Weights of a small GPT-style language model, trained from scratch on English Wikipedia.
Size: MLP 320 SwiGLU, vocabulary 4096.
Training: a variant of Muon for these matrices, 148M tokens, 9046 steps.
Each number is 200 + 20 x the weight over its row's rms, rounded and kept within 0 to 999. Layers, rows and columns count from 0. The size before them is the row's rms in percent of the matrix's.

# up: layer 7 MLP up, 320x128, rms 0.161, rows 23-57, columns 0-63
# down: layer 7 MLP down (transposed), 320x128, rms 0.278, rows 23-57, columns 0-63
# gate: layer 7 MLP gate, 320x128, rms 0.169, rows 24-58, columns 0-63
up23,093,214,197,192,222,177,176,168,184,213,203,198,195,202,164,187,196,192,222,173,234,192,196,170,211,207,212,193,140,178,196,167,208,210,196,255,213,181,216,189,214,214,192,205,208,185,201,222,188,195,206,192,184,214,213,204,204,162,221,177,200,206,194,200,194
down23,100,234,185,241,189,191,170,198,206,198,181,220,205,198,217,192,235,202,197,208,248,197,232,183,203,164,206,196,199,180,214,188,199,227,201,212,202,191,187,200,223,243,183,185,201,186,166,219,176,204,169,221,205,175,216,187,195,213,180,158,190,181,182,190,174
gate24,096,191,211,181,169,230,169,188,173,169,169,188,195,190,207,222,224,190,213,234,175,222,185,212,165,177,154,197,199,207,177,196,199,203,216,174,166,211,205,205,185,181,194,198,222,226,196,227,175,200,214,202,133,210,173,231,192,189,214,180,204,193,191,191,167
up24,101,218,224,215,211,205,215,200,210,214,154,195,219,203,198,216,203,229,188,172,199,204,194,203,181,195,275,194,172,213,188,204,225,227,183,209,188,219,200,232,199,194,192,145,205,210,221,242,202,187,197,188,191,198,193,199,212,191,193,176,213,201,213,144,200
down24,106,240,198,217,190,201,202,225,193,214,192,234,192,192,193,222,221,216,201,186,205,164,207,233,210,211,236,161,147,202,203,218,204,204,203,206,208,227,178,196,206,151,199,178,201,172,190,187,187,197,188,190,171,200,188,236,167,199,183,180,189,207,187,200,193
gate25,120,202,184,190,191,197,202,192,176,212,193,195,213,201,190,199,210,209,207,177,152,216,211,191,245,193,222,287,139,205,205,204,210,204,189,176,174,214,213,188,195,207,157,184,219,218,200,201,182,192,225,192,200,213,213,263,207,203,215,211,194,208,160,214,203
up25,109,192,168,206,194,172,197,204,194,203,196,198,209,201,184,191,196,178,193,159,125,211,196,236,191,186,202,253,102,176,206,171,199,190,200,190,183,202,200,166,198,191,184,206,223,197,215,193,197,198,173,202,181,196,173,216,201,196,182,198,200,198,197,220,206
down25,130,189,196,199,212,196,194,212,211,192,197,216,187,221,215,203,193,205,205,213,231,200,192,208,183,202,197,120,358,193,217,199,181,204,202,222,208,192,204,212,214,206,216,205,184,198,192,193,222,218,222,190,211,191,213,175,189,173,221,201,209,201,220,182,199
gate26,095,221,217,193,187,200,208,185,198,206,205,200,211,211,229,191,218,220,196,194,217,208,212,206,242,203,219,215,178,202,232,212,221,235,219,210,180,216,192,202,200,202,161,174,219,196,229,198,180,247,185,211,202,208,224,192,208,149,217,199,200,181,186,244,200
up26,109,220,213,214,193,219,184,195,198,196,216,209,189,217,241,188,185,164,232,172,219,234,201,214,233,225,220,196,212,241,195,187,192,203,201,195,197,201,177,186,214,209,201,200,207,193,173,193,231,162,183,223,221,197,209,165,238,183,202,224,218,203,202,149,168
down26,105,197,164,228,188,230,172,180,192,202,206,226,168,195,190,189,194,189,202,190,237,189,178,182,192,187,192,235,219,190,180,198,192,182,182,144,208,198,207,210,206,196,195,150,208,197,163,232,218,191,179,219,185,168,189,235,236,183,190,219,205,206,216,190,161
gate27,097,224,209,216,193,212,196,176,219,225,142,194,205,207,198,267,200,225,184,185,173,218,212,208,218,206,166,224,218,179,194,204,179,250,198,209,218,227,220,191,218,207,206,208,232,219,224,203,206,197,206,195,198,217,245,214,164,178,222,195,201,186,191,208,191
up27,090,191,197,185,171,227,171,198,229,210,180,168,218,207,211,168,187,228,211,176,197,187,212,199,186,236,203,204,229,212,187,219,195,182,196,224,237,223,247,235,197,176,187,249,188,223,195,186,185,175,223,185,232,198,230,206,211,179,218,205,204,211,213,192,188
down27,099,182,184,196,228,167,209,204,208,212,229,210,182,211,185,181,196,201,231,209,198,181,203,165,187,211,227,225,216,227,225,172,235,182,182,187,230,203,201,170,220,172,218,186,175,218,213,157,194,174,212,219,241,190,179,189,214,203,229,175,196,233,199,223,204
gate28,093,180,231,203,207,148,204,208,189,178,204,225,191,188,195,204,214,175,233,231,202,253,221,178,234,202,185,237,186,185,253,226,172,180,190,198,218,203,176,211,208,215,199,198,211,221,211,208,210,211,171,222,172,178,217,192,194,191,213,210,184,226,200,204,208
up28,100,193,190,212,224,188,209,188,225,204,151,221,182,190,197,179,204,225,229,214,175,203,216,195,201,214,191,231,194,184,194,219,205,216,213,174,147,164,241,229,180,231,234,217,178,200,249,171,227,247,181,202,197,207,185,191,214,190,208,232,187,202,190,216,188
down28,092,235,196,204,155,207,194,168,185,163,215,199,186,212,183,180,176,204,191,187,228,203,150,148,191,220,188,229,205,212,218,171,190,174,211,190,189,184,213,189,165,181,201,206,209,193,183,223,220,209,172,190,236,157,201,181,184,182,196,194,188,213,176,169,220
gate29,107,205,191,220,205,200,191,209,206,198,223,191,197,217,195,224,208,229,190,204,154,208,207,177,202,177,211,167,208,228,212,164,198,214,196,170,198,171,219,208,213,237,224,174,201,196,195,197,205,194,175,174,236,210,200,205,230,179,209,204,206,166,205,205,174
up29,103,177,194,201,178,246,197,182,209,188,210,201,205,196,211,203,218,172,196,186,227,219,180,209,197,213,187,174,175,196,202,177,194,206,188,192,192,228,171,190,226,213,172,196,177,265,191,195,203,200,152,233,229,205,169,206,230,176,229,173,181,197,165,198,215
down29,100,192,214,200,183,183,185,152,200,203,187,223,184,231,191,217,177,187,158,219,188,226,205,179,210,211,205,226,184,192,198,190,180,203,217,206,214,189,213,194,207,219,225,227,216,270,222,227,196,205,194,195,231,199,220,214,225,192,208,199,166,168,191,215,181
gate30,103,168,193,191,203,167,210,227,197,208,194,192,185,188,171,213,209,201,194,199,186,187,180,198,207,219,173,205,204,162,201,186,193,221,218,217,170,226,269,185,178,184,222,197,209,177,203,213,190,226,185,178,254,183,189,232,221,195,212,219,166,194,215,203,153
up30,100,184,195,213,235,201,219,213,227,204,188,173,213,225,196,189,204,205,244,202,205,230,187,224,234,216,179,191,225,199,214,184,206,167,199,190,201,204,185,158,191,224,201,211,234,212,176,178,187,208,204,201,200,222,239,198,184,181,213,228,223,200,225,180,187
down30,094,199,174,176,213,187,217,194,201,232,190,186,180,179,195,196,165,182,205,182,189,200,207,233,173,188,197,192,199,163,178,205,197,147,231,171,182,212,187,184,172,196,214,186,188,192,196,159,183,174,217,201,243,181,214,214,217,219,210,202,196,190,194,192,181
gate31,094,191,230,206,238,206,172,180,160,194,178,212,184,191,214,195,224,225,225,211,215,212,204,188,217,215,222,193,216,166,205,197,206,189,209,178,208,236,222,197,189,209,186,207,210,231,196,222,192,201,206,189,167,176,174,240,159,188,218,170,201,182,200,212,176
up31,100,225,229,198,210,183,228,192,199,177,187,196,222,203,250,192,215,204,187,214,206,212,221,225,203,207,178,193,166,195,224,206,220,199,195,217,169,180,206,194,206,228,190,193,210,204,221,191,179,208,188,195,205,176,203,241,195,168,183,185,229,208,229,205,221
down31,101,223,185,224,230,215,193,185,222,212,188,232,212,223,200,188,216,200,189,189,226,214,195,191,206,199,141,212,214,189,216,217,220,201,232,169,173,191,220,174,205,163,213,153,173,190,194,188,189,220,208,198,199,212,197,223,239,191,202,190,224,213,221,167,183
gate32,113,195,265,208,208,211,198,206,222,203,174,249,199,208,231,210,187,210,176,203,190,181,234,169,211,209,222,226,208,221,160,188,219,190,193,186,172,234,163,215,181,184,187,200,181,193,209,218,221,191,188,235,180,215,216,232,203,181,200,170,169,188,223,223,215
up32,106,207,210,194,193,200,224,213,169,186,229,150,202,192,186,187,215,182,213,194,204,208,215,191,208,209,185,194,216,216,188,192,179,191,212,153,191,191,221,188,159,212,209,228,192,202,202,191,183,214,198,234,191,238,166,173,213,188,191,167,179,206,193,173,193
down32,105,220,223,203,178,183,217,201,189,191,223,189,225,187,186,215,195,160,220,210,237,162,163,211,226,205,222,216,216,182,214,177,223,217,219,204,228,198,211,210,197,183,215,198,240,153,207,219,165,198,200,193,197,195,137,211,203,191,209,210,199,208,225,166,209
gate33,103,192,238,201,256,209,174,192,180,182,196,186,174,178,227,176,206,190,187,217,218,196,203,167,218,236,179,196,197,212,198,237,208,187,202,177,229,185,242,182,208,211,197,184,206,161,179,194,189,182,191,184,189,205,168,209,207,198,213,212,216,213,163,226,225
up33,097,212,184,210,201,187,184,213,185,189,188,210,186,198,200,225,198,196,217,182,193,232,171,179,168,203,176,230,206,203,200,163,196,190,256,223,205,187,231,179,158,180,190,214,171,210,197,190,198,225,193,177,182,160,207,190,174,173,204,220,222,234,213,221,206
down33,101,186,201,197,248,201,196,174,197,217,181,170,194,212,194,181,230,216,162,210,189,180,237,202,181,185,225,175,186,227,202,201,172,193,212,180,203,164,193,219,223,222,202,217,180,198,163,168,184,171,199,211,197,175,227,207,214,205,175,229,229,208,200,187,201
gate34,102,196,212,212,222,186,190,181,221,191,213,186,211,153,180,171,190,200,170,201,203,198,190,219,208,192,196,244,223,224,214,214,225,186,215,207,186,215,208,225,214,194,206,193,187,200,196,157,206,214,197,208,201,201,214,179,155,209,240,212,190,190,192,237,193
up34,102,152,217,211,198,220,216,185,186,184,220,195,228,198,213,200,187,225,205,195,245,207,204,227,181,213,193,190,190,208,191,176,229,192,206,209,201,205,210,178,222,205,171,170,216,241,234,204,208,164,185,221,209,230,163,222,221,218,239,183,202,217,156,196,226
down34,099,218,189,216,212,188,197,219,213,179,213,183,200,199,201,219,186,192,177,190,234,189,221,215,193,192,200,209,157,184,188,203,186,189,229,180,171,193,184,202,219,175,238,205,186,256,201,146,206,201,166,188,181,174,206,199,204,216,170,206,210,199,192,206,202
gate35,100,204,188,242,212,180,177,184,224,170,190,206,219,231,189,209,240,216,220,221,165,190,228,198,195,200,171,194,205,216,205,201,176,212,162,207,193,195,188,193,222,190,224,195,161,205,227,196,258,222,207,171,238,161,181,206,201,223,209,205,153,207,208,213,208
up35,106,243,199,180,219,174,179,205,253,179,225,205,211,185,208,194,157,199,161,262,214,238,177,183,189,182,201,189,169,203,174,195,175,217,209,173,229,184,214,176,166,200,187,230,201,187,177,220,201,198,193,208,201,222,205,204,198,187,209,231,194,224,191,199,221
down35,098,181,183,199,199,194,213,177,213,241,211,192,219,191,215,204,222,198,180,199,187,183,203,148,190,210,224,223,231,210,189,229,184,175,180,222,212,183,200,197,197,216,210,201,160,205,174,190,191,217,203,236,231,187,224,197,200,152,235,214,210,209,192,241,173
gate36,098,163,215,212,218,218,227,202,201,187,214,185,198,181,213,172,203,162,174,204,198,183,199,203,216,185,186,191,177,188,206,217,192,203,213,184,160,193,240,205,174,173,177,201,211,207,181,204,179,214,178,180,181,190,222,219,228,202,195,226,194,172,191,175,196
up36,098,210,215,205,244,229,211,212,200,170,181,158,191,210,214,233,231,217,195,225,156,205,203,184,194,187,225,226,219,192,222,205,199,214,220,245,194,203,191,204,185,208,210,189,188,182,209,206,163,228,182,183,203,226,193,194,193,217,207,217,203,198,189,214,177
down36,102,223,224,160,201,186,178,194,222,172,201,200,194,195,206,243,200,178,160,212,257,234,228,165,203,179,175,183,184,199,183,196,226,179,204,221,192,184,144,179,187,170,210,185,217,178,187,192,208,200,223,185,186,187,183,246,176,207,210,227,197,201,181,199,219
gate37,094,215,200,193,179,202,238,193,221,194,197,210,205,182,143,201,166,213,170,224,239,189,183,207,199,194,177,169,155,235,198,174,204,189,176,200,201,204,186,211,199,171,179,177,209,229,184,211,235,228,199,172,168,233,212,197,172,172,204,195,207,194,236,234,197
up37,092,228,202,208,213,175,162,171,228,195,207,220,156,198,188,175,183,212,223,180,176,218,187,184,225,209,221,141,225,206,202,194,217,198,224,201,179,218,182,207,211,195,168,159,171,185,168,238,185,204,219,176,220,189,197,228,214,182,190,214,181,190,201,205,178
down37,096,185,184,186,236,178,205,159,232,199,193,189,215,225,210,205,195,212,217,231,166,225,199,192,201,183,201,179,176,210,205,207,204,172,208,229,153,181,160,210,196,197,191,208,208,222,222,261,225,191,220,188,161,244,212,199,194,195,181,186,200,214,211,194,162
gate38,088,204,178,204,246,256,224,154,193,207,203,243,181,194,218,209,196,175,209,218,226,183,208,184,204,180,164,195,221,203,163,208,237,203,188,197,205,198,189,205,217,210,193,182,181,231,210,206,202,192,204,211,230,190,213,239,220,187,218,201,185,189,169,211,206
up38,100,180,229,208,224,231,190,170,193,199,177,189,189,189,193,218,199,206,177,218,222,181,229,187,212,197,164,232,192,213,152,246,202,208,214,223,226,175,199,218,187,211,166,172,188,195,189,215,201,218,190,219,205,191,190,191,193,206,177,229,234,178,199,196,206
down38,108,183,194,197,202,211,196,198,184,184,195,194,228,208,216,218,185,195,205,200,264,204,220,192,214,184,182,202,223,211,171,214,211,206,201,211,190,176,191,184,187,228,187,178,180,203,214,189,211,206,202,218,205,201,229,247,180,185,195,207,215,190,187,236,189
gate39,100,177,172,225,184,229,189,201,187,200,220,176,179,216,184,200,184,179,174,203,206,176,208,207,212,209,237,185,183,194,165,202,176,221,225,214,210,176,231,213,195,135,249,202,213,210,199,236,173,208,186,191,204,220,151,194,186,201,169,207,212,200,167,197,186
up39,099,162,165,230,183,212,188,189,190,181,190,183,186,205,167,187,168,211,216,211,195,212,202,225,208,214,215,171,237,233,200,206,203,200,194,186,221,227,236,199,187,190,227,176,213,226,256,219,199,189,205,196,216,196,186,231,201,202,242,189,202,173,178,201,223
down39,103,223,254,160,198,186,195,195,208,180,214,180,195,208,210,210,201,201,209,188,209,197,164,208,199,187,213,217,171,225,202,198,205,225,191,247,155,190,205,196,190,211,211,199,216,229,235,213,230,196,227,192,170,204,204,189,208,211,165,237,237,184,199,190,168
gate40,096,213,151,173,218,179,201,212,229,211,207,234,220,181,195,194,218,221,174,176,206,161,216,179,205,215,202,237,204,223,190,239,158,231,204,169,170,214,216,207,159,170,225,179,210,194,185,216,227,208,185,198,207,218,187,197,180,232,196,217,192,217,177,199,191
up40,102,183,214,230,173,223,203,202,217,203,223,182,202,193,203,209,186,201,202,174,229,221,205,183,194,158,195,187,179,198,202,166,203,183,224,231,201,213,245,233,173,214,201,196,234,164,210,183,184,203,226,180,218,208,204,140,226,204,218,174,192,154,206,208,206
down40,104,183,195,225,234,199,210,210,226,205,191,193,219,218,219,173,227,176,209,223,149,217,199,205,187,216,181,192,211,221,189,196,167,181,203,181,197,217,215,198,184,212,200,198,191,198,187,230,230,206,222,243,152,169,212,247,210,212,199,188,218,177,177,190,216
gate41,100,240,174,204,201,195,172,194,193,201,217,205,173,202,216,222,190,194,201,214,155,221,192,198,203,200,210,221,216,215,229,170,208,233,228,191,211,195,195,184,191,195,194,201,196,188,210,188,183,235,179,246,234,166,184,159,227,221,187,218,224,193,199,243,159
up41,099,197,215,210,201,170,204,201,152,188,203,203,214,222,178,265,242,245,204,155,183,222,220,204,196,187,216,220,243,203,215,201,230,197,196,193,210,193,169,197,229,227,220,202,183,238,176,178,216,216,181,205,203,199,202,222,179,207,191,159,192,177,197,199,225
down41,098,194,203,225,173,196,158,211,230,216,193,219,201,196,208,181,178,205,147,214,210,247,172,205,186,236,199,202,210,190,188,208,190,179,189,239,214,187,222,209,186,201,206,215,206,206,189,180,223,202,218,201,228,192,245,190,208,171,212,182,196,176,198,183,188
gate42,103,235,212,230,198,203,193,189,213,177,182,185,176,174,193,205,205,203,194,176,184,193,241,222,184,186,214,207,218,213,185,194,201,223,192,174,199,203,170,210,176,183,201,205,219,184,196,231,224,188,209,168,167,172,195,205,197,197,201,174,194,197,181,225,208
up42,106,206,226,209,226,182,151,197,220,195,160,193,186,153,190,177,210,214,219,212,213,211,209,222,208,191,209,179,204,212,227,179,193,203,206,180,198,204,190,180,206,206,197,211,236,209,211,209,230,209,197,193,205,195,194,196,222,191,223,179,219,203,169,183,178
down42,100,207,214,200,222,210,198,214,212,185,170,200,205,216,150,157,187,200,212,198,160,195,195,202,172,189,199,197,208,195,217,225,211,188,197,192,214,178,190,196,213,192,177,192,227,260,210,234,186,220,212,191,207,204,189,212,188,212,206,204,239,208,206,171,195
gate43,117,195,217,194,214,189,211,183,198,199,218,219,216,217,175,223,166,217,226,174,153,196,209,210,213,186,205,205,230,235,221,211,226,211,249,176,202,190,189,200,180,242,196,214,186,228,239,207,210,183,186,187,215,200,204,193,178,216,217,189,226,176,195,181,181
up43,117,217,202,216,183,227,198,195,242,196,197,202,221,208,176,195,221,193,193,206,191,166,186,232,210,211,180,169,198,209,207,204,206,173,203,190,225,207,208,185,203,187,239,220,168,213,233,222,218,211,212,248,235,192,206,211,232,214,188,227,233,212,205,216,202
down43,102,187,192,201,206,171,151,179,238,220,180,205,213,207,191,219,191,241,241,208,182,172,203,195,217,201,187,179,223,190,212,239,208,200,207,198,231,212,204,204,192,172,194,222,192,232,211,211,245,178,218,211,256,172,225,237,171,205,223,202,240,198,182,209,197
gate44,093,243,195,191,200,198,217,202,207,208,202,199,240,217,234,201,213,208,213,187,205,209,197,183,182,207,179,180,175,156,182,220,199,230,201,192,196,217,208,136,172,212,192,205,202,181,185,180,209,191,171,246,182,169,194,209,225,199,205,185,180,183,183,227,218
up44,103,223,192,196,184,161,182,205,198,196,195,216,205,182,194,210,194,205,171,208,196,169,195,171,246,239,183,216,206,185,194,211,226,222,204,202,212,202,240,254,188,186,211,209,189,202,234,207,194,237,175,195,196,223,195,209,202,180,199,234,203,165,209,187,179
down44,104,188,203,182,216,201,183,186,230,189,206,219,218,174,220,195,192,204,189,230,153,187,186,205,173,230,187,144,151,192,188,213,218,165,166,184,204,192,217,223,208,214,218,217,173,194,200,171,202,162,189,185,185,230,226,158,206,200,192,179,195,217,204,175,202
gate45,095,197,223,225,211,191,183,201,168,181,223,211,216,224,201,158,212,204,198,191,190,189,174,187,209,210,171,187,176,246,200,238,256,195,177,207,201,211,156,195,162,236,190,176,157,185,192,222,187,175,199,146,236,190,200,209,153,198,199,201,217,207,199,211,198
up45,102,200,211,199,188,184,212,220,193,192,230,228,185,200,195,228,178,205,270,211,199,157,213,164,187,199,204,211,183,183,204,210,164,196,172,215,203,197,220,182,177,188,197,218,234,160,188,155,189,203,208,198,204,204,230,193,204,211,159,166,190,179,203,202,193
down45,087,207,199,207,235,183,235,195,214,220,213,224,193,212,214,201,211,195,192,223,150,196,187,216,213,178,208,197,144,223,223,206,220,181,212,193,168,212,196,217,194,218,223,204,209,176,177,197,194,181,235,194,175,185,187,211,196,195,199,209,219,229,211,179,189
gate46,115,183,173,183,205,225,229,196,172,225,193,254,226,205,205,183,182,191,193,216,202,198,199,193,210,182,186,187,190,210,204,205,207,187,235,221,194,222,226,192,203,208,181,218,220,201,207,199,181,194,185,190,177,203,230,221,204,194,180,197,212,214,181,159,214
up46,123,211,204,197,218,169,189,203,191,194,221,173,188,180,210,197,223,213,183,193,151,215,189,212,182,210,201,192,211,193,167,210,223,231,190,183,208,181,201,195,187,179,207,199,163,197,201,234,181,184,219,201,153,191,212,209,191,165,196,222,241,156,213,196,195
down46,117,211,191,188,211,183,176,229,208,209,173,187,197,202,220,244,221,227,213,191,130,198,199,201,215,227,224,191,239,227,202,215,200,192,196,197,177,209,185,196,239,181,227,186,220,195,219,225,198,216,233,182,201,202,196,180,195,237,228,239,192,178,201,197,182
gate47,103,196,214,164,171,201,217,182,200,199,243,150,181,196,174,184,175,173,214,231,182,193,208,181,170,220,138,211,205,198,191,209,177,208,203,214,239,190,217,215,170,189,185,193,197,184,194,174,186,218,230,169,212,222,199,194,201,182,191,193,195,226,167,192,199
up47,099,198,178,211,199,231,182,217,211,168,203,187,167,199,196,234,171,207,194,203,211,204,165,234,237,194,187,178,210,199,212,216,184,216,197,205,202,166,171,205,189,189,187,204,209,222,186,187,177,217,222,191,199,201,218,200,241,191,235,201,208,224,206,195,216
down47,107,193,193,198,195,216,203,187,195,228,206,185,211,165,222,166,224,186,195,244,194,183,244,177,195,150,220,232,265,244,202,202,223,179,213,239,221,201,199,173,190,212,221,213,184,212,182,185,201,226,214,200,208,179,182,221,179,228,202,196,178,175,204,232,186
gate48,110,158,196,181,204,206,176,202,195,163,190,204,188,212,185,214,194,210,200,183,194,172,182,185,183,195,209,221,157,200,179,202,208,220,220,211,203,209,206,220,184,192,209,198,166,211,194,215,178,232,190,204,185,177,176,193,212,212,209,213,188,189,198,223,210
up48,107,185,195,215,220,199,215,185,161,233,181,192,231,199,202,222,203,198,224,211,209,205,224,194,201,174,222,206,181,205,220,232,212,206,249,198,178,225,216,212,193,210,187,189,195,209,206,221,188,189,190,221,197,210,186,202,182,200,198,217,210,186,176,213,190
down48,111,203,176,179,190,192,194,200,218,174,194,195,193,205,217,183,209,166,242,232,175,191,173,182,178,186,195,152,153,178,181,172,216,199,197,200,203,196,175,214,230,184,223,188,198,192,201,219,201,209,206,226,186,180,217,217,216,244,221,193,200,200,156,189,191
gate49,112,188,174,213,163,214,202,195,254,243,200,230,215,181,217,191,185,219,198,191,176,196,204,181,208,205,203,203,204,205,222,206,193,201,154,222,215,190,188,217,206,212,236,198,200,196,206,181,152,190,225,195,193,175,192,174,189,176,197,244,233,230,223,170,221
up49,103,175,217,166,235,179,216,202,154,195,204,214,167,234,195,211,205,176,206,168,189,141,190,206,199,211,207,202,194,221,195,180,223,210,230,209,200,186,216,188,180,226,182,185,199,212,216,206,199,212,198,200,213,218,251,208,176,210,155,168,206,200,185,202,200
down49,105,201,169,208,221,193,206,197,178,193,184,228,187,203,209,218,179,221,204,206,164,221,213,196,198,175,196,220,212,196,209,214,188,219,213,224,185,219,226,193,207,198,197,208,206,226,205,172,201,193,152,190,226,227,199,183,217,176,197,199,180,193,180,179,180
gate50,099,194,207,244,217,185,242,187,215,184,221,173,192,175,173,208,166,240,212,188,230,183,175,217,186,188,196,210,181,211,163,203,197,186,218,213,202,197,204,211,192,242,203,190,182,210,172,210,204,216,220,215,166,200,200,209,208,189,192,240,178,149,197,220,165
up50,099,199,216,234,182,207,216,212,202,216,175,187,200,231,200,174,212,183,190,222,174,186,196,195,208,206,210,208,210,169,204,169,187,183,154,204,197,222,231,226,182,173,206,225,203,193,232,210,199,177,207,211,185,198,203,146,180,200,216,198,195,248,187,176,231
down50,098,192,199,185,202,184,215,186,197,194,177,201,197,222,214,188,208,181,169,198,195,205,190,173,207,214,182,228,246,188,212,193,175,193,203,183,177,210,209,220,210,210,189,206,237,187,197,198,208,195,191,184,223,168,226,184,198,202,200,173,230,237,209,132,225
gate51,101,148,183,202,183,193,215,193,202,222,184,223,175,200,182,200,195,181,172,189,228,189,207,212,217,170,160,204,163,186,179,180,184,203,181,216,207,235,165,186,222,190,169,155,159,192,202,185,229,189,198,183,176,227,174,206,232,198,206,215,200,172,193,216,225
up51,098,205,206,208,147,214,206,181,137,200,220,224,192,207,229,173,199,213,173,196,220,181,202,189,174,197,163,252,195,183,195,227,196,193,179,189,210,222,196,190,207,177,191,211,177,166,228,194,199,224,211,216,201,165,201,212,200,233,206,203,204,186,201,197,208
down51,102,191,210,207,150,188,202,206,150,188,237,245,176,223,227,190,184,175,190,158,203,174,238,175,221,180,203,231,196,164,218,202,200,240,172,199,204,202,203,185,198,204,201,185,181,176,232,194,222,207,231,191,217,185,171,225,189,189,223,212,182,185,221,198,193
gate52,105,189,180,232,261,251,177,158,197,207,189,189,195,185,216,179,213,191,221,191,183,195,216,199,197,209,211,190,189,222,186,219,199,210,223,177,239,194,223,238,184,223,200,226,159,166,193,192,168,204,236,198,211,206,211,191,222,209,203,190,173,178,227,219,206
up52,101,216,211,225,194,184,216,199,174,217,175,190,205,194,179,203,223,211,211,221,219,206,188,196,224,154,211,218,187,177,204,169,187,204,183,232,216,229,131,195,174,173,222,192,207,206,216,219,224,213,189,249,177,175,211,191,174,214,227,188,205,220,173,225,197
down52,100,190,226,224,191,195,222,189,189,202,220,228,194,222,156,223,194,194,191,212,171,206,202,224,241,186,153,211,176,211,222,215,204,207,228,233,203,229,165,197,175,178,200,199,203,193,254,179,169,208,222,194,163,210,192,256,204,176,230,188,171,202,189,233,227
gate53,093,178,239,212,178,216,191,186,229,181,206,202,195,143,204,174,216,208,204,204,161,186,181,192,162,200,182,186,221,231,200,198,202,206,208,203,190,235,160,208,248,220,199,186,207,229,207,256,184,212,210,179,201,224,221,213,206,183,231,216,164,172,221,212,200
up53,100,192,217,155,217,185,185,206,210,179,183,206,195,198,270,195,215,206,206,188,193,202,203,218,229,174,198,238,240,219,210,206,198,202,210,154,213,220,216,195,182,190,189,204,222,207,191,230,199,203,213,189,183,200,224,189,204,161,243,195,217,208,191,184,187
down53,094,159,184,214,236,225,170,185,193,196,175,223,216,203,223,207,199,219,192,199,203,186,220,154,217,185,226,181,207,208,194,168,187,161,175,190,200,197,195,189,188,190,188,193,149,192,179,216,206,206,219,185,178,167,207,202,198,197,225,184,221,210,201,239,212
gate54,109,198,187,203,238,205,183,179,159,165,211,217,171,226,184,207,213,208,209,181,226,196,205,222,214,191,187,183,208,211,218,215,208,211,179,142,203,225,197,202,174,222,193,190,196,177,200,191,245,176,222,206,220,210,201,209,182,181,188,192,215,189,201,172,189
up54,106,188,210,205,192,185,204,216,215,195,179,190,221,181,236,205,214,200,191,229,225,196,228,196,192,241,202,209,198,186,193,217,193,202,212,181,200,203,220,180,214,222,203,174,173,201,209,175,156,192,246,232,203,207,209,167,220,194,203,209,213,208,184,217,167
down54,098,203,217,192,201,221,221,203,205,200,197,200,210,179,172,210,194,177,177,203,270,220,172,161,188,228,225,223,312,205,198,226,204,208,209,242,185,193,225,180,213,196,214,184,187,201,207,206,214,200,199,188,205,210,201,214,216,191,224,200,160,181,199,214,236
gate55,097,191,201,195,156,208,234,184,195,187,192,195,207,204,219,194,229,191,180,204,169,209,180,236,210,203,168,248,209,212,217,156,179,193,208,174,236,198,172,166,188,177,190,205,192,226,185,187,189,181,242,174,169,190,199,213,192,205,214,204,208,211,211,224,185
up55,099,208,207,192,208,206,215,211,220,180,187,224,215,202,201,224,156,175,177,223,203,222,228,182,217,228,241,211,208,196,196,217,242,222,219,222,228,171,187,204,162,222,234,202,220,222,230,223,217,182,183,217,196,184,222,183,205,213,232,200,197,212,221,165,194
down55,102,197,209,206,155,216,163,241,223,193,200,236,187,151,197,188,211,215,209,202,208,183,186,176,225,180,211,205,186,246,156,206,229,179,184,209,195,205,224,204,225,208,204,181,217,183,211,193,204,176,175,203,206,198,182,247,215,193,191,157,199,194,215,222,231
gate56,099,193,206,200,190,203,202,206,209,189,176,219,174,220,187,217,221,229,201,214,178,206,225,199,212,221,188,185,194,201,206,198,178,188,171,206,200,175,233,243,206,219,186,229,183,230,200,209,178,208,187,209,190,190,164,226,192,181,197,195,225,178,199,200,180
up56,092,171,217,191,260,235,218,211,199,199,212,192,178,232,187,194,194,180,196,190,175,207,230,204,210,158,235,165,173,207,216,199,211,209,188,186,169,203,206,200,230,210,197,184,233,211,232,195,200,154,189,202,211,205,216,192,214,202,191,197,206,211,213,213,188
down56,096,213,213,232,204,239,243,230,204,213,170,212,196,188,160,209,190,207,193,220,202,181,217,202,188,238,195,198,197,221,216,198,203,193,195,178,210,223,210,213,191,206,206,199,221,201,206,184,207,204,199,207,172,212,204,202,160,181,185,174,188,226,177,194,205
gate57,100,244,211,188,179,237,208,191,228,183,209,232,206,185,198,203,205,197,224,206,196,181,226,185,206,178,183,174,178,188,176,231,190,182,212,194,199,215,196,184,192,215,216,197,217,212,160,178,181,170,151,184,200,202,187,204,215,190,220,204,181,210,227,198,182
up57,100,237,222,207,206,238,179,218,195,202,255,198,192,208,182,221,192,204,197,181,230,213,201,196,246,192,199,185,191,222,166,173,176,194,196,224,220,203,208,182,209,171,229,153,232,203,188,197,216,209,206,225,211,211,177,159,244,216,168,174,178,195,256,188,208
down57,107,196,177,193,196,165,195,219,204,209,219,181,179,200,206,210,211,204,184,228,213,206,214,199,148,225,224,215,280,219,222,205,175,209,172,202,200,172,208,190,200,187,183,188,173,190,220,202,203,222,245,208,194,209,193,237,174,172,191,181,223,183,208,201,157
gate58,098,167,187,198,222,203,181,151,217,204,210,246,180,219,155,173,164,210,193,177,224,175,225,208,197,167,177,207,184,207,167,138,239,202,237,218,222,163,228,191,226,183,192,185,216,174,210,223,214,213,183,200,201,208,206,187,181,206,216,219,212,191,189,223,183